config = dict(
    n_layer=20,
    d_model=160,
    n_head=8,
    n_kv_head=8,
    head_dim=32,
    d_mlp=320,
    vocab_size=8192,
    activation='gelu',
    norm='layernorm',
    norm_place='pre',
    norm_eps=1e-06,
    positions='rope',
    rope_base=10000.0,
    rope_fraction=0.25,
    qk_norm=False,
    attn_scale=0.177,
    bias='all',
    tie_embeddings=False,
    parallel_block=True,
    init='uniform',
    init_std_qkv=0.0399,
    init_std_o=0.00498,
    init_std_up=0.0399,
    init_std_down=0.00446,
    optimizer='muon',
    lr=0.00991,
    lr_mult_o=1.5,
    beta1=0.95,
    lr_head=0.00568,
    warmup_steps=200,
    schedule='wsd',
    decay_fraction=1.0,
    decay_shape='linear',
    final_lr_fraction=0.05,
    batch_tokens=[16384, 32768, 65536],
    seq_len=1024,
    doc_mask=True,
    train_tokens=155200000,
    steps=4964,
    dataset='wikipedia_en',
)
Each number is 128 + 24 x the weight over its row's rms, rounded and kept within 0 to 255. Layers, rows and columns count from 0. Numbers have three digits each. The size before them is the row's rms in percent of the matrix's.

# layer 17 MLP up, 320x160, rms 0.248, rows 169-212, columns 0-159
102:114111112109121094139140144151136095105122077139103116125084126115104108110152099193133113122132106161145119022084110132157118147117140147146101163110139115182150113148149151084114120132117098155116125152091143101115140142119132134160159160119123128151091142153180143157152122150117116121102114152163108114109130163094146117121113146160117135177140093184104119139156131167139120104150106149108144145106132112144140103149157103138122100130174099145125117124113145116127147117117125
106:139114149177142124076125099142147142141086107093131144098128098148133142102124119090123128144109162134133119150150100085091123179158131107127104140125131129123154113160135105146142144123119164108122120061115123092113117095125159145129161173111121179126146153071133147121140129116135161092119134122128109166117105149103136099110150128153109114146161139096162145095113141140129128114060129133117113151137130146082135134158163168130137101111083152141151129155107175116154118072135162
101:110125095087124107127109098099200131116109154118138134100151098175077165084150126110104135123103167142157114114137122130121151100179134110103126129116085156142080139129170131114132124148108123138139131125106117133130126137169107102114122092106117129127122091144139157132139122140127116148135169135164121117140099121105134139101061120140104126152123088116156124121129112107177127109153090167138148116138102138153208104143147145100151125146152144162124175150102133118129121129185104
097:122171129125174118148127149157094103141087143127076147118141125107137112130162096156155127175129109120110141125148139069148106121130107150134100087130108126114120113122137170115136133155126156134109128115168099111166115170139139152096171080140137156069102131102154150136089165128174103157135081118105134145147107119149112088120155170131134102145146127117123107169170146111156158126110118091147115139119168137118159100095158117139100094123102115112158124137103135100100131099129143
095:125148136151183141148127141132111130131129139127102082143116129130107117113142144095147123117134140133150124143123150130149155121098097208101113161081127118119137147158146158134100127113131107132153143117101163136131087126127122128115170150130130120127112124099105123101077149101122114150067192132120130105145172111128171133139131111101090162086122138103119163125156151133123126065126110075117144124106127132101127144143139135144123125104158168175128087138135140110205098092117127
098:104105105119108122150112108107113125109118118144162136119165140133167157075144122139139137132122142134146143096114133094155116119172140099131162142101082116150160140145127169146116108118164144130103150108130112085116096126204139129178195145096106104149089144110108109083116144096128142114142104167109126074108127144157172105103127133111141141142110132121109090151105125150131090112115119136102169125140140135122137075126148145088140103149143155174150142119142156127143093103153107
104:149131144075144106074141108132096150134170111084183099116155119160078117138121129140106136104091146119109112133148129149167143114132075126130135088102127156100121134135129114138138096096151132146151135117148083118130133155129127135133121094134138129145158146159166213063132153144103133110175154142132105140180119130084145116141128117091121118123104147145136147157100133146150160152151117124117128120121106096097125082167118139138104162114148137101124130135169129152133110092122119
104:114163134158104116111104113118186103116181141143142152122131085077119132131120094123152142157120088140152123147099109137116084135126104160117167136149129140117098138147145108094121160157123095134138137128115111137130156130157096137100134128096129134153107113140090166107119188132147135106130128147101166097122169123093109057142093149136183107117139143096168137160165105131101162119118114138120117130109110154096162119105102109125160085113120123132110146155120172161145124107115164
102:169142076116118112135119131105168113099109075132144155099124142133116154083131140097097132107134122114178146104134173156121103112143150137117123115116126119136120089114182085118135137148096104151167144123148121138128098136111099081150094122080085168159128124137119151129122118151113150129141161113134130104108116137177166154178113110105134146172113133117117151114164086127101132154118107141190146111090146118108153097143168125134149177129107118137150136132151133129091106136119087
099:085140178087133085141087142140082086127149135091153114134145119139147158154143132131144136123145100104120124104162096145164168158160134161135151117109125140124141112147173138105062131091115165143094144107108128133126090125138102108133089120142136112143071124096133144128151130135121111116156109087117140142078151134093117172135179108171124123108112103104113117112178151158116126153132111110130103097148131088108099129135154157142115120131156144123101121105145146102169142127166147
106:098115096148136120160123127176161115141120120109135127133132141157114154134106098169144124119147136172136103144125122141167111162130126119123093088153147096147127110085082140126130196133139106181144093107115104117130105111168140148146117150118120122095095125118058101135130148116163143116090140126102142101127117110096169133097088141153134130098134150120130082174095138092152100104137136163165118104138144156137102134128139169139159131124132129157124141125131172148123144148143057
090:161110200125134121161110123123135135083104175139133114169138078128097157102127094150115158098130097132107126118132118140162129113105115107142135104119133115135119112115108118127151144116138156119156104130117104118115080149092144140159119126145171109072112105154102107178156161131151138170156127087097146145149138092163151157120158144150113108084119108108164119136128085137124158118112129120091129112125148155141184121128164108144071139129131111153128118086142138181098146147133124
096:102099124145118119146126139141109120090108167076150129132120106150144134156161129071159136126140112085135139116105141123144107080154116114154105086112160150134098116130133140121127130178151125099087109099125114160121161125113117143110174162142101116122138132103101151134098129093107119155122104161098151094113100118086144137180179151116157106092140133114122129154121142130144072099135119151100170130153087104118088144111158158131099132128111183151097132123127137140145128160167166
091:109161149112090169156120104158128142151084131109128140116117137119140115199154114128146118125127112127117109161147141117122112118122080118125119105163173127137136093102121123101180118145128155120128177138106101129139137161087120154107093106134108100097109178131141143117132115083147109114131116156192114159159105117179131151122134141117118151126163144107105105117108119121146175145138125139115135088101140081112094172081099101164150101098152092094136133113110156146113115151152130
097:162138122147135144128153175115095128130101140104115145108116153104103148117157138158129148146137152097135106143163158130114115108150130094109148133126137130125132100128098107127162162094120156133165149154089099195100168142141180105116130126111149131141145108151099059115141096115126135178101136119075149099139080105131109104147106084123163095145142124120158126164156169139160131091107137104174108117107123131134109173125115088115152118116120101128121090162100153116143125147110132
098:142130138165137122148121077199153066116116157110168167127120122128111087134119122124128131135125137120170135143119133136140138098142102095092161122150175109151137102164115104104127150150151133127170109163137091140155089089109136126131068118135176152156106138131114137116091136098107127121139123148099160098137100115130131110121148093136139137116102124134156061122138139195118131118128101145139150092121156122103107163126135141127111132165168107108108101122121115138173140106159164
099:139141131159124122142079143125111131148104094174150192160132121128108130111127105138155119116097138131109145089118123145130114139119070086115158110114119126133170144128095124114112110107125129082111151100122168160176125120157102091148138136175179110139101134155190114122101110145088159166135131099150111098140107125179134123151104164149111142147111132156155106118101091113125141134115115131171106122153108131126111101160134170114128154125138138145093095088102152135124127105101172
101:129063164151108118158152148119121175112151125157095151121129143157123127109141141131130147089127125133104126168162176116124119085150190111109144136090113152135155030152141143153106126161143144148142148117110127118114108119139130120115121108120155124112120143118127137142141150169145102115108166138151193112119099106113135121095157095104136086083085156119150145113094169130158150132084161089106117128156117149124141143121158092143110136103136107119127113143140149125119120106136108
091:097102166127107142129119127132128148103145207135131157155125108112129093102099143108117123136136134165107098148164159128154121172150114101115108138110148125121112100188132123154124141106090122138137149128160122097127136110118140138117191090151148170114135145093169158147156125112124152139160105112150141125099132103108082124134110123086069091127095146102101165146092092103145142108154090144166111147119085117122133131145135113151117166146149107145154118162099134172130129142132106
098:123104130126111147159095125104090093118145129114135146145149147114111143154139142150133148113160123104140125077166134175131139165158113124116115107148160167094116171138123132126128133130168146132127113172137074093171142097086143079122098102158106133147127120119144133115121125118158119081097151157137131128153123157159105150142179115094142110094155111144072143098162132131129156105133142069127142131123128132128129128055109157109130101106138106121111173101101117106176142118101129
097:110183100134173085138173147103105115138129118103109137114132154135123161134100101119138132125104153083146161092125117092143123118154140119128117129118095140088100160128136171117124133118182149172109106128127099091131128152156103189112126136118135140145096108116134114085125106108132196125128140128138104169144084097131149088093136152087120114129140126124136153141142138122115131127139138181134143150175118157099107131089103138144162141159107137103111103111155194116122107149100123
102:097149147101107123119156169119105132111122158157145175148147160164121129181135121142132157133088131166114120125131123158174170155095113122130159151144143146139135143125114117129089127099105118147109117153170084119093135153100155144132105133151144117126154125140157100180131110102127101153096124066187107132108057123110106149110077086090121109100105101099132123120117127143122105141129145136132135112122157126124141176155129102121116109120132096136131158115093091102164114103128153
099:130131127111141109158107183141143163170170138097155086067178114137128127130106129151155101080118155145156141108136095148094138132116107073121121096137130114147135149112125175150154124161111127092146129130103148120141118152122106113113150126116103075169131093097115113096132118117118123100156143109131159150123093164158069117111116145134113114137133115107149173141134100108152137164095156130130130141128131130170159121127130115130124142120089124174126122140130137155101130121139042
095:130110104130127099153114107179117124147121146129122143101107126143133126104171137128133129129133099142126143146087106133141135177106124094147117130118145135151148129122125158117152144142125155092130145128117098118083123068123119118111098129109108108144181136107164144161129154073119106123098102132111135155164065085118196112094183118109133108124148123120137093087132132124101137161140175111117168111145149170112141160129139159110134176143134133106090144093170139135174087132143125
098:120144098133088081107145130113148100120145103114129146103109105124171125187085132176115117104130149123126172143132089093096114169163062134142154124096137132137127120151085125142101082162123109124127123118100138146134123104124132121136117127123163202175127155125156123130128149169112131166127121137119101151102130095134147182118114102138114105119143102128152147149105113105108133124172129156134134137114115134139121117133115130137125154165094121106103165129170130112160090168144187
103:108136075131132175127121127094133108115164115103117105121128136136120151106125145143094116155099147121122127096167174158120129121095150148087166095129125097096121130117130118125138130138119166116096150096089116137101066179113158171141137124109127169095122152119146111108136136147125138100142154121099145148185168119086141176149085094107114170131154151109139099097134100141151122111125146091109111079155134125163172134128135142140151170117130135142159124095145128120102128172104130
102:096140114101168136130180133182139144148130122117138159104056110147094113111142088138139117187164117085128128155132120132153117141177102129131118116144124125122122143123122132111132121112128163117156113144115117142069131159145108099110094114138125135137115102082166131109130136139110136105080124144129166144175116108169114104123145123160176134084147156147139160120126148116144138117162131093114116140099147118118086146142154109141102135176123104090117108163094119138064127098152115
096:099104157134140100150126138129099129180121136122136061124091120110136120124117168099154149095188177108117122100129108135130194123110067142138118147132193129118133131150105142116133146134101168125128130090152137162125141159122100151155097162113130130156091114123106108153146164078120137131135110112088151124145137130131157130162135096131132159143136125118105165145114115116122139109139149135150067139129114112130112144099099138127098128132112104095118081100112182141120182130143117
103:099150138109104119141111099146083119108125118128139134154080117104156131116149123160163128167102154125103152158140130110169131072123097141123113085105121101097147150144130115143105134143129167130116142077163104116166126134122114115124107167092149129131167126121155060126116171148127141162083183165088139113130115091130168119148111152128133145123116111105131156126128140116154124141135133118089087123161140141122107127086127094125081106142176101155146135163139132133136171170147146
099:127147159116092093137129070148093140138100117140158160138127126132143147136138134135097107127124151111095086093097163098131129060108102143164082194116176131099142164133129163141112169120124097113133113104146146094136105123140116119120131128158123158128132145110155102153158129167128097115129110105185120113152119170170164110166154106162108096119110152118100129135123105154101127133130112106128093132142126112110161113111137129106151140133143141161154162128112151150140108174101087
106:117118144121130128121131160113156124093125177118129102142153124138092143147121150132127140108146113138121128091110087106176120081090149117146164121172134100118084159142083079106137155168158166128114124165108113137131104099122136126074141163122132137096122122073109114131158106152125114168138127122136142108080118104118105131078172137113134114134123122112136145155174166153120135154085109118178163113162110137120096108111128183132124111141155120130102164151109158102096118135151143
106:166124153143167143131151121089133099136118119127108116105131105110124127114115114121144151131123114115122149088111130153168127099129135130118166088137134088143110136139150193109157123118125169109087124101086102140127118110174114079137119115102095143129139127158156130137130130134084180153135091106119107126160137165111123140147108161159106107124174121081121155083109080156120105134177123127096164104143153146124170149098134130142132133101130131116132093100142145193113110153110184
075:138144171117112138110142119156086136108129136160093125164164123133131072131073138109174098136158114163117100164145137109141150121104132129145115161125100130112129147138136104097117126120110118129077116112152134147101148148091156099122163127129136108120101131103146173150129173178119094132137159125123103141079124110206104115143084141131128135087136147151173104127153141117165174146169101141120124134094175127142093115138133115133129129139118109108148098097098140134125086123123094
103:165150144154087141078153124114098133140130188168134108139145105116119150139169140128150144140108134103082098093174117138127172144135110100122148144136125122099101091083124136116115122155127092104150154092110112113109128113146109139142139114165130145117162114086123129088135148167111101158122124124125154147184122136124152150140135182131116124083145103127091129147093102149134131144140143143127136150079144112118135098142130067127142155123085123164138195107145133122124099094093123
109:150137142120145133117065119138115115138143140149085141147130153101119089128115107160115120143129139079139116102103131104133110169151112103106099143139146114114103145140150160126120121130107103126133129167112146106154098145069109118134124152176141121142166149131118127123092141149139122146125065180129150159163149127126160146157135128124107122086155129116135106079124106181149134131132145085146090139133186139132166132159141108133192116096080112126140111122095124113085096151142085
098:105127134092132154099165134128153123141123109108111124132148142128141171137118184107133129134137112100095150146116138127134089126155154109141198106143116150165092109135175138137081087126158127117199115123130130130102128159127112161119128151099142143163124126105122096083105136141141141120111151141118152155090107111099145139142099111088108109099129095173137169121158077113181094113100101111128086128133169167129171115115132124154140157140112140109102153112094090144127137111115136
102:137150145129141112148138114145133131138145112122113125197090120102122119144117168146120103121097124122145163100098132137150147126109151107157117110134146112120143156116102135102123149151192135132142053136106103123114079100189142148083100120156123091122122140140134188131133107147108128122103135151104126105112139142127102144117126094105125137146150156155144117108049161142118114115161179126169130139127114091173107089121139142150100166111145122108097137107125158120169157141110113
100:142114147115182167121125161106127114145160156191126108103099147142136109179162162142135084107133176113105114134147115153139133145083115134125160076089135092124137131118136141112098132144151103128134121181118152162093117163146088161091129145137117124160141128109144155127124104149106141112120127129109126156118135106145132147191090150128101164123112109179108134134113113099112142134127159107083124121080121112084101120117106119129123121156087120145084127088149111106168125129120113
098:088123117127122097111145104150169173143150120094106129127152168126135110117111156150136135071129146113150130170124091131143110153142162147086116173126127074119107138099118129147141098117123103144154149109109124116134079140102185130142126104138128068111146120070086111126152173159109140131135152139138079121135167127129173111122098165118115145114160143117127120124113124100147128137106081125097142118110118113095117100135162157155146121122150110164175106162103109174147142116140134
103:130153146087118129135085133126135137123122120099154146144155117106141128122171162098139121069140126166151139138144095152103147126149105103164090120119157114096105112160144182137121155146120159097103088134081143103120137116133136160102117115139158159102114112108151130100160111122118129124131130079116142123098094115121158157140128120116095130109149095121161070127096144130148147131094136121137112129138128101094181183115096122144124184184113146108153114141122091152176142154096119
098:112129157103116109146159093116100133142109121113103137082081138138081049117125141111168105115138138142094134139140142110135158100149116136101131123094142140115092096167127128135120129097112161143148166140171140119104128118115148123132172106168113087131141185108148127155114100142083124111090151131125178100054121097143167134116139132103139148147134127109120132113143109114126140144118100138190167103125092139108145125130107127163150146137131156130153129076143113140157122146120154
094:160104102138127098101139122099145140152116146131144161082129126082140176096154120060115110115137126126110149158192122124103122100108134099131118118096136099148132175099129158148129127105143099124126099108133104092140179103126184154154156150136125174140130129112127141132155119152153132107164120131104154143151084152079110136159088112134133089109142138102131120181100114105109100122139099136194122150164121134139137131168146144123146131118123122094115164091125133145137117091123124
108:118154162177136117134087169111120111155105113117116115143117155140145189106143075140141161146115126146124152130111078128120154100141127171155136102123141101102086095068109120150100147150139113119142120139108131117113131137112127140091105148163123125120142134127179156123154159110106113145096150079133118142126123155113142150136104121175166108138149151134076120120094110145125098060082122143094096163083155135136133145146108171172144109111164132114141116144129128127132103144133119
105:116130134124135123135074090092154133187137165151105172137147157080118118135165103131140128125119142135129104135120086155089128073098115076100157085142092145132080125146134119176166137125122130116138124121130104118150118123160135062109177156160137128143108163121114088128126167141126165112126116154133156100121139147100099145161133095134159106121111135136184162140129129132156085122132150131140114158168145093120125130116097150096116107164116146116107131105144129134130154108139106
# layer 17 MLP down (transposed), 320x160, rms 0.138, rows 169-212, columns 0-159
108:104147117100144147154085162171127129114132158102111118112117144112105112148137136095179107115152084144100094164130114135144128134137185131155131120119095122112136131078128149144084120123128167109117129100123138108146221142167120138139083116163148120146104126199097092118150140171158127139113096133150135130121134119167119137124142138155106127079137090103151142120109118087141143133155103138115123129118153117106141099142123107117097177152102151135126120087133099136162099127108115
107:147166169127155122130133120116159161125131116116077156087131151129163136139136143109109087115154142152125068130109084178188164138133133104129121123163116114121146113123128101155116154119154139129116154122136145115091057169120134101094121140144110117170111157102126100138114173129122131148137129186117130138142127138107133096119158150086130115064135119127138102115107112146149104121130151106126125116115150097153120128054119126137140103108109139192126086136159111138123143120146135
095:118124132118157119145163126119073113144166125105167112083118122168125102154116123150164107126089137113123166152141154125127157160112136127117116124135107148102126133124147130126079089141158105131125105098157164124146130132159148089131129100113092091155107130133094131069106111123093146142109133121142141166112121152182149084132130145137097135112140144147088140139139181122135117118098171116145116101125108129115112143138069134092156104119157082104127148148142140209155151100148119
096:124123121147096145123098133139102124163039160142159154105145155118108148154096130115096129143141138151103089079130115117125138129149130129128103121134123109143095142138098139159129144134141147117113076178133112136133093108077140086197106113180095141150106121135142107133139193136132083140077111146165121097131119125157119144101153105149148154134140142126116108163114112111109124112138094146122115159128113123150159151118140177128113126149143147105118114098110134175118176139131109
096:109128101160114217161103139149132097127140127087105148125129107140121166122163116180157160157106143103098139145139109109154095128140134112110130156158083114098161128143106139136119111110161142139133128120138082109126132153105138111118130113093141118128085134109141179083121119151114148103126105140114146138086161115104068160107136145111132136066115127130144098123197095121105127142155117157149107128111115144182137130150158153131106112160156137109131151115131109107128133144090137
094:107166106145150163105130092125146128160106109144093143133093116137113115099147128143136170120154169112157107100134146099154119114137099123137188130139102089154129150143147123093153125131106122134093120150156126069122158184157137118129097123127125139136112125117148152097125129169162174129130101132129115128083140135147087144109132121125181123107162155123129160168124118130085096098152059125115083137142138077114098101109145136134103113151133148084163117176134124123134098132130147
109:141098100141088094134138148119152125097077157143137128180119093110143143124115122149169191121140145108103083152118109081143169104079108150127116168151152131133112103118142104111141137165128105157164106151145123096105107125137146165118108095100146111144094106187096172138135130118128109145155157107129093137157117180116153139132125105110104142140139107115095104118114154164126139130109122083100104110122103158147100130139111138120132144109144165126123169164123155138136171126137091
100:147152081154113183155158133083127093092119141125100098132041156130147117156138143124118158103120146122152116126094133110142167139096142152135117140077120153093150114135117134149128116109160131135158090122080113108137167149165119118097161127140097126144130104158163158152117143127132111132124130134132127139116163159110140109111117142118112109136117159110115123163090121136159088169137100135137099166116153114130094105150137139121134088070122117178149131130162139161104101115083143
093:145156124105121099149154110108143147139130102102114130110123085110100175141128100123150128160130113122106107127167140147115133118132083131136177169161148112087133148112135170110161128200153093100152139110129160141096133181115071117135103151153134129124099118152108119175102145116129114133152102107164105127105104135143140106165128125171118117093100105110154106070124134114117166122119117141143102145075117118121084133104147109139146114146115097159157116159167146133114137149168114
094:086168108135117150108150114145121085158114105113157145121152096156120121111094144103115113130117130139132153130132174076075122137113109161162156129118155129140089116120138124151110153158115128138131128156132151113169120136101150143152113139106118103140101166167110117108082131142093147112130109154164169141144144141151145122090151097174137131113136118122081165113129152124131142144143108090058183177140159100116146140139094125147149100103124092093155108092104146098147105116110127
102:106121085130132134137140106124107121150145105108169096145091140144116101125127097091146119139157133117129126111122123123116108163106134125109149139124101095158139117099138088123118143148152098160158130141128099146160043157131115118149134092124128133141091139109107111184160133111116143107112215144099124097114119118140167120190135142141142195112128116093127105111124101111143182087117151142126177158097130139110121131116117164147119152109159159158165122134106114131132107119138137
083:153120121111099087162108122109138136106108142089128134126144097119108138095137133144155141090119099111126140135127146145131158126191135136151083106122129123159151116137077136136116139166118146120117097167150160140138129125108103161143113105117123142107103121117135127111117109086100149164133070134139132118131142099113127163085108135167155126146115104145124156133096114086104145148152116110120115166114144154193144125161153155125143082147126154161126125081173187118066166130141087
099:128154106109083163155109148160137123117099133117128127150115081102124135144089123126094142144151142124124127127110147138120139153084109134130146092121160146122143113099185088128097111152151100186146117150139142147106152120125132131179122125131150159125124134111123118167109099082111122111093120143106110127139127149123137134168105127095126178123141120170130116143100117090073128108118121068123177089150127111149130158126126222163129112146119160178114127135126126122115143116122091
087:119137143153125197107113126127113122209140114093118126088125136126101104118104118112092172116104136198140136134115169148106138146109110140121138119120136086128094097139184108128136159108157133119139151142101138108145122122117155143103118132185136111129129107129093115131131111134126077086116171113123105107101112143138181092135145168123140146140104132113129142158140132159109100139156140128154103146137114105142144164123109125117126099153108180131097163145121102123095167076094136
093:125149140145132216127113139184124116140116119128145130118137116074128125070145165136100131101063104142125129113146159142099132123148118126110120098151123093136124153097117126103125131107080139154093102148124157157106198149114120146133105121093121158145139128150107158123122122118109117124112130142107116155120152136121130147100110131151111113149129110145106168111151137161149150154157115148104190145125105159132134155170120087193101151110119142095113100129100102127147116111097094
100:123153145084135111105141156113149133125120122130104102143131129191101149090089061163140143100110118136081124130126116109123149140113136107165149124110109137116123126135107124131171143149140178140093150139148134141117052141116116144136094154137132131106115165135142129113095084113148127161144109139142117118119138110113153126139096147128082176128160186131120116114127144144086117147136144148123111099136153123151144142089106216134109105166109075114125156143122102127168138131127110
103:137122155132096118121158148125156117115137136138106203125147118159142168115112122120114129137133161113133127091150149134076098150153133110134106111110119120152143176108087107135126147121162122106143129158127101117123068111140090131117152118160163139139116153136141138160120111138125161176103144157127128075145166145127134089129151139128137108147110139120130122075106143096165123090083090145108090147168123109136145137119122116082092153093114154132112112071119085145174160162110128
102:127129101133114084129117130119071132075147164100122116154125149108123099105144131146136153148160146120139135129108208122159129113174107128110103120155154094143149163158136111124138142088131121130122141131138141140124141126147107084086121138123111122134113178081131104128130134122123125130162088127129157141114094117072110146154088143183140083120158120161136153138104162128130126121159121140113094109130165148110158157172150065101143134108136131168109107123106091150131158095102127
092:130133144111041218145146171118102133150136089118114129147166107133132117082134123148142103104126098132098110157143149119123132103155097119122125103125146119150135098122152120118124141167099106087140149114136163121107111119129123164131129104193122153113151112114161147157135121119120114094140158123122153104138134152138125138103098144131144116111157140153147069121141196121127112104147153131158118094129123179119124113150124095109098110104135105153094149176121144109119122141084138
101:135123128160117104098139149115132124143137116131137150128123128130117110094125096127113126086127102102108122141123127100153094157086151126153162118074140139098113148152094139113126132125147153146130110126118140133134140121087159055164118133147139100168146124099170167165128093084140150106170096136106167144107101083137124115124106138133152158160072154123150086124158146130163137131156120114161127124151187183141121136088121148128140119122103126057128158156142119137121090139127151
086:131106079076148118098108130168134110166124105098107171121127094086158109123122131117148116144089131129120096126080173125141141112133130096153154170147128130151163207123129128110122094111135135139106076165109145092150167136127130197104123132163111121106106134128118128121154087154136155119135095156109135139118145131103134128167088113093101159140145166125141148134144096164135131140140122090138149169135116085123142116130126140122118112135132126172090089148146122131160137104118117
110:152105137135118090111114119109145117149148142119108109138084139143129132120071104147140119148151092200118127112098127148164154140063117128170119104125109128113122163092139125118131125105128134147117117146136104106153112167137119160106137113171103127141139145160143169123100119071088123145135110105123073153145165125086120150137079149125088116144163147117165133146203117116119145137122118120136144135119153101155148155140127091115081107096093140110154137145129170150137115115157147
094:112145110149155175171163161106118104119155137134129104137143134159124068088101087160103140144150145065120136121084110128123119147121145110101119132139162132134119166105090124141147141121107167129132103113103160121140108164125099083096137142071146124168138125128121127093168136120159153157120142139154160178097098131101140105115120128109104109146103141111092113131125108135109097144108113181152152119143114115122119122119151154161150132123068169153122113168146115130092116152161114
102:155160073113144133130151127149119130094119175111109116133138144154122128095114116107112142145119125126125151152142087149110149142145140125121142147144104132122137160165167108097113078148098123119099118108152110129126059183115121129113158135137117098148163142153120158119157159167161114135137164123104069137156106119124119119110150128160150077160096125108139114105138121141091111157088100105123139126085104185121115125180110156103101130113152128165120122076136109113136158144116172
093:129124111101160168155139136100094144123154169101126136133141145093132088090114141176123113129112128138144106130139128097124114128134085119124106102151114107123139145137133098108141089124096161138127149103140101136107174115182104110124203133198099128159161116148114133110134157120101104127139161085151145130124112116096144130139143165100153138108109091122137143157171147155142131146114134091129118107117173111164127128068133116090104094155147131145096125080111121144133145128146175
098:151132125096140063114119150129127111101171154134125126104144135163113155155094123117102114087135120155173133108184092097092121174111119143127131149144110135126107131076131120146069131143146135126134156106163158161151141168129179075148102108098142164134142114094123150128130135101072142137119111106113096161131130130134132160137161124096137147107087146099121088163102129134117122125125158082114120097129143109131102145146128166175102135131108101156115126146171125144120142166122131
101:120130106137124144149153143160116119091123110148108111118134122140147152131157124117091131164122152167136136118158117127089111138127099105133121091113145102116126113142161171119108162119158117130118120163054124131149200102107115059159128128140155144101144126178154144145114158156127145164137114130095152121139154140131139139138119158176086133157156113091111116154136132108073092126137130150083119119102073150123140108115103127108111126135143097078161132151131150103093085131157118
101:146124119122121145153167109137115105124121129171141133134147101131141118135181141126080120104153133133132195181131160100130087105109101176095137107132105113147132102134133097128088132136174142123091133111100161148166065139108136134141131144130123128134133134141112091133128151140133116099130134104129106153141117163124107128095117111217118131115095131123108153114179141131107146112083112162091140126154119142147134147138111155111093160127087179108099136111088145138101111162099131
099:161141162136152167163088183166163129134069145127122143104105137142103124150092113090127115141106172129183159102112144161134144151156119119081141134148120155118103111138109122156171159104091126143128130112128103119110102113090082113096173132087116175116096114106109145092128094147123164138108117114136119119167124128115127142096131110141127130145161132149153142122166154125110112104165095159154109151117110103099121143128138119130108115129104152078109157150100154160147098109137110
102:131122138138170158121130115154152131124106111115139126143098136118135156120140132146148113134136119134141156095088207154130083161124153104110123096116129119128129099146132110126122084071118151105127148131114122092122176127097134094109144114191169119087129122079150108114155140138128134162113136123085082118145128113127147100081096146102130141157125151084157120128149136129127139102096120120150163113149084124118107168153135164139126112215110114103141137154145146119101131133150153
100:123138093084176053116147092152144113124107167131150137155171117117106104133115154132125139160144110124118135111120154129108108134154129155103141163133128164134130130126103108113119153133149159165095109129138122130136092084133122147100163103139148119074125100168102102118141149148157159174116137125131129130131098124092095138133148117154087145132143144098097118097082125135159125126116160132130159089164131158114138090114127153077089153127145145132107134187145066112110127128153154
103:135171175115159173119098128114100135126156150105118120144144143118135094123093143078175127142147115137149196121087117132105126112167190145122129141173098148100105151156117110136111122058115106095157114132082142105143110139111108103114116106079109167171120140148151124115118158100136101132107142127142157135142098165135101112129137127124133132115082143140133140092127141166135101137099096132144124130130160119139112147155104131149096105164129127091115139118121163162093165105139129
071:161111095158128185180127111086143126122098164086155130132119171104099125157144104162134150160143177134150126131079159174120106137136134109094103106142155123153114155125122110154177112102130157107132105129152124095127115098144134155122104105123163124142155123155122071104149100072132094098116158128116134107144144132133167106102108108081120126136216115106116135110110103118108131111108126111130107142112133142117104131126145157110162112124141102142116159140165150118112118155133126
123:150085133207128142084165153132111110133123135108132118154119063115156144150147127141185144120109117095119110140189117144121125165130108117137133158120128136138106113056096125108135119115162124101132145149132106137135079108169153151154132115119144162126128131103097126099089135134091127132137147117104116132170121145116131160133131165125081135088160130143132134132114113160153159131131120116122116153102111095095144115109131070109165126113115137173192150129093119130126100142125118
107:162111146105108165153158161112139110134113118137132094153136152131156122097161126123106148103142165113122144129130107083147127145135091132152109129125174164117111105109163146153134160137122144135103157109124106157146108114102128198157147103108133141116148109125098129116125108080092153158062134169138101112098124128088165160153128116138141147111139093086121120121120111165121136142113128145162160174155176094094143145096140102107111099127164101112127134106114121075118089160119118
095:128137113142138163117112108133124105098150108134131139135191102130078118129108107129078104137149118141110147151129143172132117130151166115141102118155152125128117111151148134099082135112131131128061105142140128137137148158117149143127160143176142157162169138127151137075118070160097105108125123100134086090116150084111126095153100149150182118107068123109139156138131141105122115125137145116156133138130173122107164112109156101140112135162164128117085121095132103186124146122119138
102:140142128139138131089135127052150124129141077080121111157118088166136117119161154130168120114116123162134118145165138086136177104084160131146109132168142101072120162134112134144124129150141121103141115110116106151111097089138129120101081106129111166138085143127132094111105138095180150106110140129112156123110134151116116123156157185125132085128163129136129140148087139161120164135104153121147112111139114143136137150110159091093104165114136161111150113157127140131146150134149086
101:118077131155131191137116152117145159150106093124116094146099098162135139181116121120145147132160120112145136084157126122104124104168122169125111149151117166152144147147128104110114110147158130121156146156135099144124099142075098168124139127108109122136106081152169120134113162161130100104108121132103125142146125182145085148102112153117117060147117125104132162139134120132090132111080120148119123148119119148153108090130101111100170121154118144186130108114109081136125149140111140
095:157088190137149085108124104093122129140110134104126166110143167081110127105118103166067145118176115107144149130143148155098086150127157153110138155152105140133127133128159171128175138152146104170118123101144105056119103086140149119164111099110105110145143104148142131142109139122093142142114121111131141137124144126139106125151105146085108126128114117117115143102166142101097141129146149156125086132157114144155139140169092185121108089106133126133140121158123141103158089130134117
103:139130122102123118121136118143124120113136148140141133088134124111146177165098122145112059133145107096139158110115091172159104121127131146140135154120112140149161084141120141122110148133120133129196163151123094068128141181114109094145131104161101072113131165094157151130137073132142146160101051156139116134150155119121154086141101112123107130059097142139140149127095135113124145126149124102157104163126146130123105115115127138155118117153102129129108142126128159133165129132131148
102:151116144107123129115125142124133137122129097086106105140112139123082140116191141150169134147146117156139101163116144121118143106154136122181102114143128151108127127126137142123172139134128119107094088077124092119086177147091138149123128123139151109169118096169135104132165163129097077162143166123149120097166135132141160132132132135122142164112139134141084094113110098167165121097156142089118092099118131108142070135140127135157104075147121093142104083175124124138135151133118130
093:145109099154108088146155095130157128158131130136122117103126134140155142105140122078105164136135122135063162144169130130098145130162092154155068138119125111134162135129171128168116120096126145124107117170154149158148111165159137110117107123103144113128164121080097129143126196105124144135126138174116145143151124137105124162126090158123073115124132144122095161128138110116120110113158149117131139125098102093130114120114104148126121120153150134078138107133122107079128165133059156
103:113134103086115073160144127166114190112132109097093135174123112123106133128157099160155116119122115137130110109094109146117122119117125146139141151100117107170132161120091091183113114173157138152150133119112152112119082120130105116127110169141116142133105108082156138143100111148158153123176147110146120160138115135131108112135125119114138131106155120108167169118102121179115130141131152088086179117118116130149122126089135175185107104134136071109139147141091100155126129144127142
103:141120147149092149157131167094115092093115135126138085112123125075098127101128123082121158128139105166157088105138084126097091163104119177127094123101131113158105136105143162140104091132121136115078130128133079096138159112120201078165124128136123095176135155151146136155124167094128124147124131133146119149150133128138149124131109129134072130153140126158138136127124139137129144160181122121113125136178125075101159126147169121149142108140111135134162135106117126142129140141099121